From a checkpoint of a small transformer trained on Wikipedia: 9 layers, no biases in attention or MLP.
Each number is 500 + 40 x the weight over its row's rms, rounded and kept within 0 to 999. Layers, rows and columns count from 0. Numbers have three digits each. The size before them is the row's rms in percent of the matrix's.

# layer 5 MLP up, 320x128, rms 0.383, rows 37-73, columns 0-127
101:471448461484527488458465477513496441537484456461438498571537487450509447567466400594500516459511508528488518529496452508475495540552501519531502512449513484484509544478532505423523486452428476525485494548524505465444458500493477529479580509464520502455498526482472558586507432503521482485467575385543470533487524517537452436499387456494514489508468490402503525501534528495583549466485
106:482409435469513517479552470456533468493504422531488409527431504502513504525526532448425541513468492489460427447540505472525409519527553517494502536563523481499492536506524522513519493495531472470533501509542477512521477576455525498525505524532498446527516518498510557533531548488518613448484464520476407497511526463535538499511564354526520486519479468509506481537515445449536399554477
094:482499516533466478512424547478605508540534464588547474453544504495507400459503533539540461474509518508475469443507530557479477538464589490561538408496486565469570476487528540434455465536515510433479514448531486453586549582507463486529482504503446499506528545522492525485504505525559563563485485505536456498493571534522559512482502469518493498539489470469485437543502475458508556555562
080:480497511493522546481528458474479533535541445474506562507503537500502570457551411449472465544449427404445508465516520573492505486480495544554486466509518493503437567497549518529424452560500513522562542530467534472503449519466523542522458508483504499538492489459513531487549462453507523507510523543513450519522455568531485500569430500454492473465427477554549496446506454377522484409561
104:500511429502498514491532526519538582481528584492584538565465554515454560463460417486529442517514488539478502519418623514438466533491465535508510462535552499506485468588571557453556504539497472465500478504524452449490485538455467546502488498491542544470517510578494493499550593511523571472495487427512476508515431506504529546491498489454492465487514470503570520551517435505464444524512
105:451501484415466490461465501533395475515532500467505454491464484475550445460606477467444506522554574534413578483475428469480489490478492508549532555506541470456490511488515541434406568530455483490502432467533488470527518468434488533434426511495485551539508459515532520488528581498468513503535469461504550568483527481483522506555471467430516542557524507461517462538542541475457508503521
107:489540545465527527522446490563466491441494468529495515491466473448487517461528554513482438537464562588430456499495544391494519542499550552458543453509523501524496493505507502560517430499483471479493572508525533504522480468569444506523542468492449527540432503508563492393508559455455582430457456557450472544495522522507485558505491418574483482495554502528490493492433491531523507425502
098:469489539491526551532517616511502457583481530516499497457522576559452524457455586452510533547499483457516546479500542559568491497508510493460626501479464487461491514501521517485501467594540509444521458443427498452518519459492491592453461442505511526493479532520456467447474500467508481440467450542518488493515538519514567471452503540492465467498458543523545588510506480500453473461580
097:520565540532461499472517487499470470472485516501513553453498449505513538651450476510382466600488505444515536540542565443486488566473475557498546477508493494553563547447496534546587538472473540525487525468487517463491501504465489490530462462539531541532532501504533416521452588499443504478494500462527508519518465484508471526496523421549517486536446474462471447557471460560464530482523
090:510501444493520519447532558490539559480438460470511537423449560573550473461501519490504467452526550485495477505488460537470447606490450479503506526526524553480382489489497438507507493449513521478469553530541416503477476452507488518474522453438484404494497576535461544467525522529487513541531498459431552492539482453536497450524437495544526526516402503484528556495463475446527456456552
098:561532442535524478513478484485481526522470441464466593517529524486521538558528534535461469578466478535523510459586489571511506649415414477471496446506471512476538500504508516519426549485480488482451474513539513433427502456495555546517499506479511473525474477517500501497500486471457531493538545525528475488501588616539478470505490565544533443470444468485459524473466561518479532499474
110:463496478516466446494527479520530430557511495569476459450492447527488497500482482489468464501461487407448540469493439485549488447484504461446439445489462454509380516502549506426510451545423500451536474492537506505476531518507393500468470478431450559456459524483435500488521523514537545495442510461485499589496469437530490543502468533512502554499563491497474436510527433495532439470419
100:549459527543598456548518522422564513527519535498437483520461477499522537469495499467611510474540534500510490515569507535529493473492475511452523495549519493482497501495434536493517473505569535510490495530504512439558517510535499463395556444534480479492475507395576433518530509527610500524573517483492449510484535571427501475499480570525487522523486513473493479523483565539584484561461
101:473503524503464478409464502536547407517564479486531451495458503478481477500565451433549531497535492556491574524487514450543499527543463459565524442464474537484471481493600495482445556521496469519457472463483498477447518520478479495529566488457481478516474472573527600561433553493493492534534489509469506570518455502549416460513539472558480496458486488498542454456533544492419520420443
085:437530547510533593520543497499509483501469450550492457484429491527504475514558504465466527544489524546534542512554476467511516520516473521498590461518491481461492483569484411573502514488420551482488592472500483446537484497470498547473435568518507495552518504488493500425541503529540530398522472496492489486516554528502489482511492519484590378417495579518443504520503471426531506553505
091:570545524524528468482510508548535475558461411450514560509534481515445522484433503455536483559546534464504460401491604474472518484498505550500522478557478454457579484528439525466478527532495497526438539490436538503511548485542488475561603512466525493491486502466464457515536494443536529534409518478494536536518451514467511452461467431473440530451451480507541569500466483471475423472468
096:534538482558535529457480569539519518544523447514523534505517506506456520466548531500514494490454469538436460466522420461431460442493546462477494451477524563533540481460494481465409550465465525527504543479500505446491509464416431514433428532537469572441547479478523546524447536563534527505506569474475533490527498592443393522520506522515521567495463466469503530495454508464445524454548
099:440445445489469520484516450475541458480502494505541489504547448473522518526493534464494580481497491559491541479535451554563520526469625579466490415525500523492484508528572494519502517484553442471420432420494451533455527470510536444457485544496472536432506489496532450536484493497504473429431522605489522454520546532436508415509480524485485466475469523510546435514514517469517448451514
112:483497461474507496485578532503519460546456476495508483391523502544476492472476443514499432474477478610455493464452478374443544464474467509490544459518564580514484591489558477507482514474531511504540498426489498480402422561501487531475533444488496505557461541550447478478473514519438525490507515526479539514473536506478501527491535476494501508509491521520523585554448464452454475414542
104:373477488538609499456509454468561488546483493487541514524479485516471422468440510508518468491579470510497493465481500562545512560469494491543441507480499502459536497489474492545619478476488531524456512529550528500515417547493498486473607525512455510480456532546550513406524513459446464475509520490464516538511491507494419465496489439479488449421438514440516504514488420481491460468523
109:528463510542494464477535459482554475571552482513492482479530452598522495564528462554516538558530447530560582525494534549508491485525450573500451470484481521484571532552471530507517466473515511515502539476509503503460617599506562474494516526565463512497486565560454546529478498510472538512587505458547481498461538551513439508504519529541478467516479474517436532521432556493522522613482
129:482493537468453481553529565442512534490455475486514519570547523545475461517514528537521505533601482478491519489562423569475483532437543511545487480490569520554527426552593524535517505517534504445496525581479451518427531475509607452478423575502527510516492535544570557536522508550495529514435482517508473524529465479518454504480526554486518521458494482464494455463587504514516564480456
092:443564509422574461549420433560468355476494465512438478452445533422512511497597519543549489497449490492493475523471533492457505469459459488516478558471469411585489553475529453473539501536458505450490499437553490538507536446504482447565518504486502513463524447518587547458527531490501450471522490506496517525515462455452479501465482491533521500493534504500514508503475514516496459562549
110:557530604553448496501523482561496565496486507505453529505468434589432541531558519490489492575487417432547503418491569514516560522502492454521481497517478504577483481518581550531484500478537555529527476512504517478532557477550436468522418454486491527525526486497508481512504490520510479524445492490430515558503537482348518478512552511466521492491487517491481517477473455492519441440449
112:479557416508507437401413496501512543496498578507488435410506491484529490454490528467518528496446493475465603465512485499552530482517560466473531489464608527452522421481485509473492500524524524519436475496520565535485507496488446519476506523400471521457491499491483507531518530626441559539466491534408501529534484510481539498438487518483494504457526550465528461458480478519483456523544
091:462413543517499432506429522492455477492453513491521540588530471473491479473420545492468496529407487468436524505514510482431484493431503473479503529496501441443455560480498505515517540536469473489545460548564466536469449509409525520474445500479425517516516519479556535523554507524399451524435489448527559545531525516516503493514417454499480547582527475556492501549447495544503459559485
101:511494433442503515484522393521533550575527484503499484466557483451556570495526524473592512536484515524479464501473536487481526614439498495519470516440487449510532597468532484497443506509556514497509470509453455552516530492511494474493548465458451512553497481519492463506475499528461518568508513579428534475386533458485485545466468593515470545472469488512475430520471476525562554536533
101:462502480543430516492480500544518528506503476551441479500472458501454434473469529516601546533514477529501525462526535503496533504527592525491521462506502585559546558498522491457550546448471531458468453473503521416484523518529535557533482428615460443544460491499543472477498562473483558457449530460538520430485514517537506500494465449413508505434436553533536487519466492474531411510455
106:513539490409490522484496477556474493533495509414449536464485522497448485450510505489517570506465479519538498566495590535421559507556531432488472541478496527462514537465528438493487555491404520533479463462485532500466536486500495524508431471593500506521497532450462509522500569461471510532543475465520398489408536496472525523504484599564505518482517526445501571528495507436496431429485
099:496529471479498488544525503518561500489493509508604491422531461542547535512528558448471504570465528555444521544500432585497470501562471524545451559489592442484437501507454599576501443427512504456525474525510459473456471536497402502515491478455560469525583500501463508478512480536505468453516491491503470517530528515486539488427452504552521497457446527478495546485514524453449500442559
113:478534507572378532533536492459469558482557560530412498441494486560489527511479471496520513539483537552479469515530471468561410472494448501514491406459505457508456539533501391557546496445471419534486550482493533536467541514547472495491482528546492490520453526495500436491484523548527479473523483557478479525535542389442453471469516483522503458543530534496530422514495529450470478469516
102:483483489582484523505496547457496528550542560477523533608499477510515491462484484497470437510442532488496475390483527497491477483544402491466489492514450481625542510523473586478473528514486457502576516517524478473513479507481544488477533520468469500443506404537491523515452523461468440487500459453448537525436485519478465529627489540561507586476465543484520515456529466533514459473525
094:452534498492441487477482512499519498537548528520488503500560416445483523556445494508430456440453504452452427524457500450534498523435499438454545448554484583431471495505534450498513501578523542574491568453475545532518482511502527515439520481475473474453491450517573516492540486535447546536449485463459449467523440565491493475508450538497475464441488431531513483503589547480487566467441
104:463524601545528517552523518507590533494483471448515475431460498486481490536499525552490506483477498477479506586458436463474462525539561510515472472441453528494529464440443470489507461440500458446485558457584433430435549535472472542600458526527577586480531513523488546471510511533495480499518520563496544487498444520494466493491462542501476508473559593431437457514514468505490491512499
088:510616508453525527500485562504427560529473543471576532508483483471445488492462496511588479500471483458499497479522502559542579508460497531537554529532490504459532481491480536601516477416512525524473470476531476503513566489510504522513441582490516454505432448445504501524432522480504445468434523543520457455536430481528472495463564504576521463543492441540507438474541493511477466560415
098:432496572452501506533466506501462535503524515441495489449534462487457525517460483457544469519513533508512491453461459529434559457445489462541630540443476542474500531531566399545564506493447498442456454537486489514481513521498511512484462552531482573501470502525494475509506551544445453456517532375477495534490514506517581439557499494503529397517492510508450486506502534516507466586533
100:553519432501471572490533470495470488475501476462509523511556475479435518440507515495536502511560512526506625491572470504488489546435463473507524498563457489563497508548484582472602474580547523534468496549501509477564487527497565471468497580558501520423490461493442501542466494517522521439482455449492467411505461461506503506500504461436461607480497476471516536483530445542515545455502
# layer 5 MLP down (transposed), 320x128, rms 0.293, rows 37-72, columns 0-127
088:548501486531526569524577503513469544449520538503507452517604513452493498410491508534518467472507546511449484489555477508521461481461479459466507466463520484520468436505511461411469458490486460501532536486492455401504541503433535519458511571479427440484536580534470528510529484542492455405473465547475507471548476509523458553524514558550428528449484550419512446425471494487556523499483
108:465440480456501534543588583484547466516495530542516438453494585507514512535477494469464502478501477400548567539520450502507478560578387535468568479509515445522517489467460468498538528487551498533454489509468494468568548525581472579529499525486555503511452519528515507425438487446519595525504492489490483541503533463494503493471455498542518526448513436422485511454478465519467518448499
096:529577562513498521522442470551564551483551469422477435538485451537529445483473508523478529579484538525502481487514520466458528517519457492457465508427467431472515499462471536509557466497514475492440419507564537483415426479571558407537448515450522483499511471525472517517505472606550515528529489571543578459540502508499526437484491581509459537503487493490512507462539514486492475495562
076:509531502542534557471521462497472455458495450562471514602571532529520508401468455507525564538570443454511552532396510498511501483489487481499532444456484498458478488530506498542487551547525467564472528528557499517480487541482423448501532463504464433488545501594490452515463445574458463526507407537521537495526464507481506449429559480436498508519553507504524465518449474539448546495492
104:524434473581535519487532488539537431542461479513493480476487489458386518498451484510509468497529494499547421506549504415461489579569458512518472551539534485497496469498546568426467524537482492478451572486466536461576549524490544477490506484455544487498488454514460486608501509518451484552516483495533429445487453532545463524529544495461537493438460491525455489508561545521474408489565
093:492471512397455410443443560535473506522484530431473432438484485418455478486502494518484476495465483550468526472528484525522501510490460461579515502535541523458494499457502462455518500478537466497481545466486544421526531466511550473407530486460504501508545513502533533499442567502480523465495446449574436583450511464476500525482472545498512503447426496565420526504477409497476558496573
099:588468512464486506500478500480429494501478492493526446509501472493414461504467558542520487456459457502534562492497482498528540488546522551507477512521549487486549458593579523561516543545513451479402497556490577466570523548531505561527470484518449495565543454454561418549456476449538478541516495549489524468512539567481450483477437484583486458443537545437474538530535519486461523506531
093:533478496533495497488525513545497536542478492483514490518578539412521467486499499557490483492514516451436476405537429492593491526565522489501482506487554500441514486529496509475562501564600554473457445436483502518475501509503524560433531550477492476417440483492506536505500526460524485539538556409488503413470532463542461533420495543545566520520520531414471579460538506477498470535484
088:514505574548480457511516537470452548485465463440491425515495512486481495536489475407477450522528505434503468505487469459543485512499477523514596494457454456521467485495514425366539500513492493600511493457458509502502483492556435482492440432495494523482526448590554468578502502473498447493488465441467503454538530549505515421499503443553461514521542440432486427548541490500484516503529
093:445523540498484528542534555537494511483463538525471460476458483522552453522484543478534511500445445525555455493517482533524531558500525543478457547444492512475535545433461541471527441374569511508495420508508487553449559471491484510516493508492546519517503458453464528496477540516559526469505384580496514515465517493513510510438503391481551546413514553556523445446519460545550455473487
095:471493620523502561467488559514448508533445468450492542509476598454526536522530510535464458511548499503533523521518500516505549521569566446465468502448558499587512480470514514470487461536503448554473513505504546452567507516483477461577484439473571541443513534525485566503558514519512489477457533456577519482513597500512473464535537543547596494492438486437495551547507493450514508468481
114:528516537504572534509495544510541432560477461500485502494501464518512479514484491478528445499426509434492467432459520486528442460469543581538489465462470470455473442535541487469531419463468527437475509430512472486477528464502506490484586495557415488480487506521522416530498494450471482544430571513472477501471424466384462553549538570474497490567477501524534478512473462526590451523493
103:536508536468554495502535529486488500506529527550444512483433508534457497540441428578488495519473538506491484459431514551437530484487468437472526474488516572494441469556490474448568452459395446542458507517456474453502577487507544419457456493508540524486544447477558472468490536499535541503576551470528502517534467537496470588489503568562495564497497564467486544490479560464458437532522
117:491476513539480498476508477586484465406495521463524554457528522448542438481522476483549507487486514487463442544544565462573517576490451478470485521467505482527484489395551492495480486473477481485456419505534419495465516545554520536510531543495493456498521494491475550562550506523392520477438481522603491523500522496461613503442491544524542513440564520503468476475587505513505509494443
082:539496490461496603509485467478528500540564444453407516518530525496483498593455516475470541507452588527429471519505460527500554431450553493422452519464445502479512543426523506464525456508523496501472435443536477591486523522548489551559476538442399501497498518532495521513502492491557519593509467522533473465528503524581490549457500489481476560554488480498559506484494561533512504464474
092:550514523472469504575505438495514541503445490549584496475500510491521515545530571510483539545511541484554451537540546504488513432534532498494531525446440509498531544443505537561464538522573472488500434572467563433493477435511441529554482487501515502527500535479504503550499429494488476531531468490620514587501520519484465547491552611514501504539505429542467528523588524529450490543540
087:547517498571521537541453487466465513562465521444531540522568432482498483498533571497479442452465435450487460491505475470494511471443507534577538471423546506498449508583452511580477539567508551466564430524536524563509510524460460497496532527462428486486452487430484486494522524517544524524537498489528529536467491577465448499429543456583516586565513534541437482477497496492502480503462
112:462460426506487506515569409515512491541511470536470529461504481529530546550484518450529602489512484491523539512466487530495465485499496524448530438511592490533515530474484480459425517434406470447457466445553478478517472486591534510542460547558526503490433467510491512496486494419478500457475591574508476506563494490502460412537493472552456560546550524452552514486488479438496485534547
111:528473454520557464579441470534518495497463537441495479486436463462452560531532529550560431505518520524465512494459512451523530501531465506518545506417525445502534523580506511498458515473481504479571489520462476496495467493526493513470495461558438493530525512516499491442498483466401461542457516517379401476434517420570509502432532493481519464545456463487486513534497507481588514588458
101:586540468443523502489526564494465524482479502543460481479499469441499543476439493494511506512440480584526482516563507500496466571517363480559506510534553575496455476490446519498490500515600566468501427430499505494513508526440474493541468442479507516569552504491400528546552455517431460561491508531543560469467477458475466534455489466468513482499471490551509446545464505469443515493482
106:531519392511504495500421487490515588504502479513483520517522442456531548477562452528524563597448498508458564487526539438537483479501514487534478493448494513521489580531461543582538458451559541458531522488463529483503478574480485511587496470512480537425520595456443534512555494553447484488523538493483488528495482461447493497517533528518434535506534493521600560479428467519512533472476
175:435529530512483448543490533448492444488470512557486498557492526501517537552511500525481478505526473507481472500509498513479515527469779524526476503493561454589496465497539494445536489515522515499503497541527488514454539545472549502486459501490444510514475475515512608456513460519473483535512455535464488533467479529530500540543524464474502486514491512494521510440544556454509483520528
087:476545479552485499515439555479489443480641492520478507545482491490444570499546483536478486529481531449491545506456500493494530459522583533483542510438559509473450524541473449552477521528474546492608508505542529506555509456519440447596498493475480479426491490496504491458415473531451450460543430486478479530532475479486490494440404540510528495534507546454466421476522496468458492555486
109:498455446596517487590490471523461506498479511490522546455484394516491526524528542464490512534455506471457451522518534506556513485499495457463412541517547543404551476521503536504489504518506440505542500480516501533486477571479538486474454581526445491541626529509508562542573460534478489486448470512512524529440437496528576580574499507466482489477523566465513468540486507471480508509423
122:486490487444566542498514569438533453439488536515538610534541503534487574586482512488438481479557471474445479542493516456481497421531505530466527476432522464490486550554486605554472549437536440544520537451496461501480555482518489536582495504527449414521492473576523542522472493475534554474503493523469441499541464467526514476530561451509552505533495500482459459458473483482502527478438
091:545516510598511515562471484504479536480546447560504503548488537562497558523553472488479465504456525477512493499501476524563491515456562486461428530517476597492509484464516452598566488528515456513502466534466486524518499521543495496558553497555543476531482443470448474539498524525456465444529499436593407505445511474499468488552512535480566537488402448482544524426595508501541499514489
098:511504513479509515503534520581561531553519525602559524471469432412510529448495540468481559449490485537565464565505524502483434543533509502496541469524545546438511471525533506487443448518525501559527514522503487544429518567439395472473496493538464520484472498452480502496598461552425466469487608541561460506472468504484461496479502525543444470470495512522519518528517492513506596516474
095:469536498547546486525503518371539506447473528540531484539571464482451479545523523479489503502552517573468433416455479493524480481478533530467543412503521453481492524483506560587522509477533476524472526507539464434485516508550462542493404507492539462488459496548476585509561540464506558539494509522508518530478498476557448495509463478394498535522515490479512480519451392520454477582490
100:434466523540494499525481475559429509466543492558537522525460556537462536454451533499474517478496477577466470455549505495454527533571474479451472438444543491471447486517585499487544548489459552516498493441536498494487558506445437552527486551512483567531493476443472499510538557504511502441495488521431431469565547501503485556588491496480532503569548606574464470546517501580518508519498
099:468489487489573565455444493459487477488542469471526496551519498532502474476528502415596494449445493477528485468505558519509437524497522478469513552477438609502548516428465525462502469504485473593512538539537473549499505506514576438418491528495461539497552379508560478524491446513543464502537481513504554527512514470501488586526497480468518510498480556494494495420516524527611447498502
102:510489494483434413431540528520517519484564556439442525491541451500465506512510459513484494541498496519531502516485493482472514470571448448417506498409543512512504498463554440486470547465511464520507530430500535575496491506495401483513498467446535546498515531501599512544518569538515503557440497598541464482537540485540504445428474503524506499408513536443500510487517527488536533450595
103:515580503482477559453541557553525484503556515502573499454538404467503491522508456428483555533495518481480517489534476481467517477519542522505425509536471518459471486497517498490490511468528582518486527498578517467525571440577471435483599466490504482572516407535531444512461499499484538515546434521486474544470476507441550574462564557510516519510459457519446459574501487446495541574509
092:550538473539507458549458453477441471494432482487491526509560499522492541496495502473524445474544486446423458531520493483576466464481519470459448494438435470585459473478565429514537480546511552505510435475527478483561493503483506535500526536547488489534445449449481559463503431455554482540466430495514531535503562480479456479534486563475494527460521522628534492488455582487525478503599
094:458526568574456432455513480510561487520434478467508563469495540526473569501504452479478552420549569478472525520488562502508483501468434491546551462506481521510519523530506457531473564477524466475520500475471493415524538572471444502536533478437514615464512436577539501530461555448505521539492497539498521479552471488459466485493505541506592444454538532512549550476520444463539514444550
085:430512542519508517499607526534488508542507524543504550502493501470500482467481486557547500497559523467462487490408517434521566479467623540469446477521448499436507537523474552455474497523511436449482521575475394431477519523486532493501532506544432464487540478505557544453473528478433520458503469561493497491500477475541524519574457546554490490508573505520489501458513449608500478525540
100:560479482491433505597460485513519574483518593519450541411460486519534462481448488474501474514477513541498524457492451567551467485495467467516544512500501515478464491543430473507509465503537468521478531488460527469495448577529482503458443534458392488494482478508477517575559608528482495455522468425500485580502529486412497502507432533499481499520454435546496547527475553575448478508512
# layer 5 MLP gate, 320x128, rms 0.355, rows 38-73, columns 0-127
102:514557521431508492552517472531481522530493483500492492495578434519510475466564593480550566485460533481551516507575465442498468509479465507542484485473513508491501492585498518489440500553491529484547517524469447552477505457540509455481432522516486489479479467448487528542432517563492491482394479536449589451462517571429458552537528551463507535498517552532447452433483532388463538519493
095:507533553519474460478472397577480511506532486464504486518453474530400554513515497523511423477522468532486508466472511520447447480554455537497530467540554495506462539503507460500469437453442518451548428464504518520541503484510579522477493523523538505577423516492472439572461492447463506427484572485590578516546553547469502518494515535489587475542491579491520459545504496490514442471534
070:527571513454488475533557530511469504490533508491444451514499487461471453456525560484537591483529502434516531492465464463491513530477624467477559526437466524473457566454521510432545433544533546425540530501463499450480567537485485490493452443499578449528441500515483507460475526502478459489510450493554490474492573587510566520579565492526525480572475505530510533478522479503438496552469
103:540530506537466507558509484524446424530523439462470523484517544519523449499533489490466558417476479509420566507476461468526523458462435526548507452489467603472516420476502525471430509479481538490482505560512511512495464456501520496518462570506505535488552531452469447443557496464490508484451489484454490456519554540528547520487555543509461579459436572499535493454401462482499571557575
107:456460526540550454506516529494496387457531470510580496472546508458557457435479506502490509461421524562423491514491514457459481393460462440523555494526472513437455529490513462511548480507518535436525526522468532466584502491500452457558495529574502496473532428620523521501458491541529480512560518550583488513521454511496517491526496456457481494572482512463521524533482510507456522482426
105:430497481508486457460523504494487560523514503525576527525515459518491569541515572478539508431415476399499456504543450487485504470551458460505516554424473481496532472450453547525554555509487538475568561530471449535397474505556490495528474467517528484520478500523520527495507476571559450507523433455557530505484491455497519423552547554472468525523440511554534438548425446516507538534490
096:527473485537502505546489464481532468456449532489506468478522551563550437533473418495524496455439521485523503544544477531506546442492518535566478581499526503489471523533506531505527446487536548482520565556514477540595540550493496425468517527545483498527562478561485476497419453480534452482520516503531508505520450430545509459493440483469488575536514551426484461492577481421484622546456
090:535474491470519513528436406556555510476408536481483506505563432439448515528435530484527503508456479533530470494492479529489540442534497504469468544489531448520478511502488493455544506512551528477529441542506480594441482518496561427573504549522528570495476477508553479503546433564466602508551506515463473489489530545465452549511497486486551552469485564509540520462549498541397528527436
085:462473547533505556495506565552552522566433504461520435465483508527552478549491515495512513433469522465465451568523451516502466596463420523462529500478533457496485571447502427493506449555546486551505539473594510533524509412554525492501504467502438535420477517495514463463525470552501471463560502569486484481530463527574518443506457531502497529471477488513488541494509457460607436518524
099:518527450521382474509562502554520492466454513511466550540458462492490477521480562504474480544505539562369510497414417491487520453474501473462540511509590503523480486520522463480546446429521447476466460489525407443529501500536463526462433500504497514447514471501567510512528522532457517486467527518407491548611446531503512523512508529452505497522500518430463477519522453548475482452486
108:424503563468520430528497492497494467450528520505555536463554514527478497509540378511588501525504511457492468482469505464428560472463511435497516526497496510454511540508578600473477479467459528493552511447490506511563428512510563536544528430480580421564468439426508568472478467506540504514475528561531457510489524485456512520549493575476479505516477472458444505528479565442517491510501
101:525471512502527544445496561511547483490470458520480552507450549503468465483490473419422540494487512554553494510496436447519563438509475499500477502603523594499480472449546457514486533503474513533451510544489487494571509493505487457446516531521583509479564412564458460539454527477520484510458530531533442544450481481523514520526577579518477533462439484454575477535547459559463457556540
104:441499520473449506454528499518464464407507543437484502538478512466517465574587413536535522439529520544441534519486605534552481479467535527480531520456549554450532479528581509533419533535468463490460544535493441515548443507517507491498504473508519436497522537581499596476543537527444491442477463494481489540497479485504503494570481520495588467462506473506499476525553532523444564480544
077:445499531568487526500501514536461505545371407519473521549459545568574549488534523518578481474544455515543483473521529504466523573543478491532484435478441505475507507395434533532472537523520401514529454516530548539517493507533562578507503496410407487467499466527488486527498488499478479554494562440469569546491486457493550492497459499474504499515500503526488545526521475485493452536457
089:509530552508448469525509517525510454477457444407493544491507502520547484517470583561595470552450531496508494436512580489522490447496484536476501587486551486449482530479447519491454564513503481465462548454478553486479482498529454500540534447495496536529551524527503481531519447460448450498487426455494511518553463502453439522417519471557534542495463448523418494499477534433501373520481
095:472576538547522558504503514522475525495545495536492515555496530514554490513462575551448504480504515429577537494537492542502526525461462435535496508448520467510535492496516523528583575449515498496515406506539483545469500449570476522477511458494496446493529521451427580542594537567460531488538555537475446560453528563452533485500530491604563465495496460540485484492548434496458509521531
105:560447551506407525422528460567524561496521483490499476519473570486542561532468502461522456446531454546442449503458508460487496434473494538522565555476475490541505422475575535596540519521536493531526530571497461527472514531483435481550556455446514431508598557451511447487500579512526531530491491474560545499458452489515481538496499501536508507471480511535504572519528464541503542485465
113:512469497483521561483492482534540463581539525547477444490489494448492393530484572453500515504489534506481581501500502512426468557488499421478492536496444465490538422486516482482500451443498495397539514529457554472547482517518470495510552477440484538419522520482460463498541507426406496489454529576501503503488462566507462533540493483422435562521512503534529576534552502475574488478469
098:547509446476506463559519545429536468497472498484506494479518521527514477473590588522475429552488561490420516509522436521498431451519497488505542477571538520551507590507561476487465496470501473521511557496476535488513553519527529543478517475493488515436543489516464518437512476468458515539428530530516545578511525551506481588543545518539497442540566461586387503473527533449490479505556
110:471505487466577487460571414466398461567508492518457387568469518491416441481543506520508505456517494559517534503481449491450475522533535491485506495480506468499532451498528498522478545476584510457562538520455528387551466513511492448507450524518510552497499477515518483479472551458525467555463526484427534570513586468502488494490435460551541545530529527452540525532482473542517497548461
134:508488478475483430511501562482500438593488505479494456512510536479521509490505469541476472537538524457487522492514465594450544511493489575533525498424528419551505455564577515448492523564521493481547496521518570498441548506503548533550479531539490521552516497573558554471483437585455417537502480533489503488502474459562448519522576475445499516534474458486521462451589553520494530528427
085:482461504482446496507491478530465496451474467501495442495418461552444582482496520618513492509471527495492469499546517477535520488521592510463422450486521531452535492522453560514432551500529519502557487493501494568399461577503581558565482521461493489525545463531541521506503516520507467485515564492487483489536458513565495489572516526405453443421480561505421516552512479518522465495517
101:452507538563513468491558457524505466434550464471467605499460469484499510544583415425460485517557505446520504534501513489527503537538535438483458504510525458431495497538520526486465556507569533494508496519506459468548478549475454474452474505470509503578492403562495512447488439573536466453503522578551553474515470479463509495533567405503421512442445512503452464510469483466494513504515
114:502532569523478556504461479513526564482502521544515496494461499536495465532514569494614513485491521490508501526537482498435453571511521519557423564550488540537561479498503417458520473545413499416441512518511447498559445511541528454451527475498520567488500529456511425563522572434518450511511484488492553482466547484435489521515509560474545517461549481500520543493585542496497444567540
094:506531506453440488528516489517432530525483469453523427505543517414509479491543554472573499487608498505521511490520568550470511488431498555523563455519516454481438575503436506500496525569459483528522534515398493469505471486509456517411469541413494493420474525476474460414494502436522467451506576509487489459542504503534539543457499487572467534460517579487499458487504489446517485524524
107:596444452468494513451462519500490538489496590512562530489485500515501532536506503514463533471537504502544534512512522539509461443505421552527546493409507571455595501498517487520479540453515505583464504409469508508556522475458515533496427551576514534515456490499500470507451499500501427469531561500433504475479474548482523473526454558558458479483564579419453463476556452457541483516533
109:514467545519461504548531489499576480513473500527516428497506483490420532476490533466552487475560438436527548498515528557537517565491420506408498404450496570409549558418548488458526496521528524504483509465486527516486531465543374518530490494520523483527467515522491456512522548487530537465510447540494461502462530452509467432512498510443515477471496556439479507560494498508457555542405
104:565505523513485539577555625487572467551455487522463525548497520504477490553549519477464531522546556483488501486518425421497521444474545618489404511440480516490485451460416569536557487470501515576506591512503513492497539461503498521476484430488529486491496535519432455486489497577509439523470489497445513590517464501465442490463480494513492518514488469535493494464468447505520473508498
096:481452453532524516493467415551495515482499481518486450493565436460612432511530485528454467426542438520511483512496475452495581533490545552468503420435526535474433464518567483474555509532508436458483467522495447481518525505512526529541475468490501469442537518530530472531476482470531519465503487550477562551579500483593556514516425543512589525511499584429513471508496499527543500490451
111:535458554524460561412478513540468478547431499456420480520510558487507549414498566503485508460552508433480475473530497546483503548493505525483474513423458570421472513497508471558515515428472475514504479453494451510466567439501469526467476466494477467557506568505535521550433512449506502522501499471509495427544561505463463465549549553514481497501480595421591494481499553472565471495515
101:462488454554487476470566516488506556463512466519552453549502515463622487504457551467481517489467560461546419451474510565455516474466495463533484528443481460545600467586517480441483548497510520543579543518465451486533480486457483450479454497496453455512568460469455512496486537564549470484446469521499522499507518520493434503547497560539486474496578489476502477452418467449492476584525
089:460492501522467501488527456410462564458557427554518500431515548518517522454534470453509470499511547495490481459469540498487495483555497476522450481462509456553490556555509510470480499514464521447472471447489495464458531452477550547451526509566496469473565476465485521464463551592562607495404496478447456538542572484437511502574537562489505549524506553539473542449535508467475492556570
107:520520512532541525504528541445500471485487450485479564442502530508434465504461453532454542454489556525460560502584463560426541512458480555472457459535481499490527515499503541417483556476568516534492512468571505450452535489408509523542468455547514474488446410489506468500522482579530512471505575527529466561496451495489473455465521571433565490505502497560468464559499415487515492461567
089:454479455514503466465500440536491514479516488479521460556567480467505513478507483500549446493554503539592488454531594466488573479424524499482542429502396489504517513517466481585555471506474554511456581509452463480498466554491489532562552510571548480460471488515470513540447576532473502443495480569462473499580533528561567507524455448498526478486504482548511480447534515516500476564576
101:473454512505501479523454487518422496495562450558426509455441453504443475559463461612464523559491539472575540510429601476475470453422503482561467470495487525522528489512538448534505517477549581588495485475505516534501552517550438527540499495573485466544527517427454449485487511513511464444516495482489436587496529517536495526441497537478461499468520464477488520441512479459525460509533
104:481529518490417511470504475538415584439396506530500472538534543451523472610467562516490471516501436573534488496502487429488507516518520534402438540472516497475508482463485559503524546440520498445499472472437488476507486573517486487507619504450465565494506507494456487474461471509536480526488517506502559512453465423520492515476478506457473553488511459527486544511557497494583455489578